Weights of a small transformer language model.
Size: 11 layers, vocabulary 1877.
Training: a variant of SOAP for these matrices, 5744 steps.
Each number is 500 + 25 x the weight over the matrix's rms, rounded and kept within 0 to 999. Layers, rows and columns count from 0. Numbers have three digits each.

# layer 4 MLP up, 320x128, rms 0.0835, rows 288-309, columns 0-127
527520507483509533530515514480498531495499466522502474503497511534477496478515455525488506481530532510490508496520477506505544485503493494487537464478545466539479500528459455472519490480511472467517517504500472515485514466534479495530541464489508489491494515510488489479509510441507503490525487529507454548520499502493510503532523498491524487502447501469519497541539534505496475536507
520522518504483473505473507492528517467472468472510479529484509496474481519509521507489516516506516516524501528499458473489512511514506495454501508462498515547471505499521488496558530523460465486523500516498502501472545497535555545535525511487462496530540515483542467459488471487442499476507492476498512504532462514485496485471487531520512484497496533497510484505560475493493495511488
494476501524493507543489467518490479533531482502514516523505541526530543518525502552549501474456502458458488505508485523487481529489498492484508483490481517488509473555503542500562502520500470518527506489481519453505510512543497511439501509522510497531563466521499527516545520504466526521491536545504484520472512502530524534513503540486521556519510477482522485475432470533485478505455
532478507529477460496489461468501497476491561517492489521493523510522466486478493493507459515482453475489505520525508518526482490484486520490526442505509488493514488480530528499529464488493444474503499509550517484488545481514472492489521540500450486534498483525485509482500463532499528491518501495473541492509454509539479482528521488509493474481492527534501483452461439509526486496494
512527500506454517532497531512409466512508467471477481509513517502504502524507524462509520476450524529480467452509503534437503512469505511498493510465441466537525480489490522527474474505515492490484514542506490497487475508476481484468502499463498487484509499505515463508513499500522508522532501517450545487511494556497567535540484484483463539517513486493482499487514467534492537527505
507551476535492528482529536450520489487486513494487501469525500503511490496504478520520482517522509498505496526556478534501476521500541481503459479514494502471493508504511491495474525514506503497465482514445509527518535523501471484513506502528499496541500482519518542489469487471496491480458467507533484511504531493528513506523465476490492535464458493491502478492524564501468496528558
474440477464506511559523530477452467519492524539500481533475513448521564524493529517475484531481531510482453505439529497519522458490508529537470487479488508481464479492495494525436471472552517526528473520516443488486463503464444436522526527504497488524520510488480515524499480481499479507504486450490491528470501486496472476493467501492512493486473475484506474524527498500475499516524
493474528547468540539527507513476516459515451487472511542460498522498510459490492531547517496482514466543495502508465490494490512487541485480485493478492521535509482564494506509557499539507509514472536501528524500475492525536559486523506520503478472481492502491512488475480482498486519531493520470474497513468485500515514521500508485525460543527516514468540513498491489524511459507439
531465521502555489501525522522522514519518477489528497493561530518495506480548501500535475515503524476460498498517455514508526527501480552491500496546454513528496530464478501488525467506465502563533502485526515524491483478515469490457540495495481517461453516493482491485479458527492495513487505518442476506473509489466478501497500476477516464493497470499502509511501498490474526481504
504519488518526497481496500496541536494474516528506520565535518500457482487506479458498518549508556489495549512510519462503515455531518479534531498519482545519482492529467536470523463524451503494488484463484491470510551523512500478493525526501516511489514517481547483472505472470495503498522447458525528490561472526531455509490489507537496503499471507508518534522510531467457495478468
500464465500479493486491480518499518526455507521493487528523477518494505512517489509447527549477525462516482457478488499521551540493523498491489545452509508458531513461533521505525479493499535478490517502530467526520497498500462519490510505538462470485460508475480481446508494491499522506515545498466554494493523511505462488490502529520437527480521519471455517515498509471507467492492
516518513504502506519493500514502473469525499470499487487485470497509467471476529494508446461508486473508458473486541510504544534500513484509506503507533526524448520471502507479541496464512480585479542498470464486502481503516525443474504504490485470492524529520475469528482493471459523493513522505542525499515529512515506561503534489516507490538514456515515508525501492515526517500481
488510519490488529534514533508500511481525493477495560497535520547474477491522530528457475510476501441519519487554510451485524533494507495494498479481481512452493457525495507491498543504508476520525490459470509505464500522529451487530501512560530513492489499536463480474509430506534448502540528479487518445460483513494537453489532533455501467525495488496473527516473513518468503473490
507454529489512504501461439425508489515509499501495509526502444521485504497501517468512491489519481495504507510485522509521498449515477461492503511524511504525533511522529526482443437469515520472572503518539522526533526489460518474441519550506502515510522508490474500499511497484535523538539517540491472511468466516509523496454493463515517508495480474527485487514480478536490503484510
499510514487509494486486537486509496517502489536530497472525521481535492506486482509489502506491489486545489503503544509533476529510484494574515527500523507445457466502513513520507463495477511497522491495506458522478495559503494553483516471469486518489482539507505463534513475491508503500463520452487530485499461481518482448528494506516498551470463547494492489515520520477503504537485
517507506486507459488478485510476493509452485505521524488465478475529539482490526456488493514513491487487490499499537530520517495503530515487455466458454495506549488505480494514466539502518515500504503504466502493510488512500505491460519479491517518520505536466497566468462493489564483493512552501559489531501494506488468468511468541512514491528481482521483516536489500519479459502500
501511485482504500472525505482512532494486532448535531508486505480530456517532530485488474477521491519505529550488489471479521505504521516500488527529511506507474519522508504538509511530471504460453514490502526475527542485501470466481457496495510472545510502528511498482553462494481530464491526520493547478492511443490492557494497483521494541513536520463498547488507518524485475546479
502498526497535487451450544494523479465513495494513493490497568494491511513522494514505486510484482523451568491515527454490486460487554489518520546484505492540477505457517525485511508509479491537491489519477493548520501499517498507522509504495400535495491466530505524470491515507525527518446523497513520500509443524498487454534482502480527490446539511474532496535516462512524520515473
539515533479505472525558508483498455498507511493515501518499488505499477490506514513519494534467527473484522472512512471477528480496465471479526514507484518515499491507540503494514472461484491487480524502493534488456508494472445503493488500465479502440455510493523522474502493506505471508468454542474473493541527495499453488484522509497504537546546514523464484493529491501518502508522
478500488482490502492472515458477493537521519494535504495538548493493528473460500505468480522494468472474463518473486483540494474488485477498504505521467510502459508497539462523487473438480491468514491489504482534486561456505530507498537487491520513489529514441476545518477568475471505528471551494544508505531506518511516500550491480474504508475452446474473514481504503546492517452511
513485508467462484473491534505509464464504523481537488490446492498494495546523528451508491496483486505471491487495472473454456476528533487490529513481454522487510500475498523514451513527482522481551478522479517490479472490516528509488532477477470442509530504487503559525521480508520464497519516496495508473521469521512512508523487570501522542510502497491529513508500459517464486508525
514468543517533524525540456546504462476496510483516490494484514476504495495536501480516494482493480512533510560509498491476497500467495548479546503467494459472504529524516474477515508535496525494555474484543432474480485468547502489523505477457523470515522484517507493485479464488498474546519441493497469546479478548488508468503526489527515497471478480528485496517503454463512475484504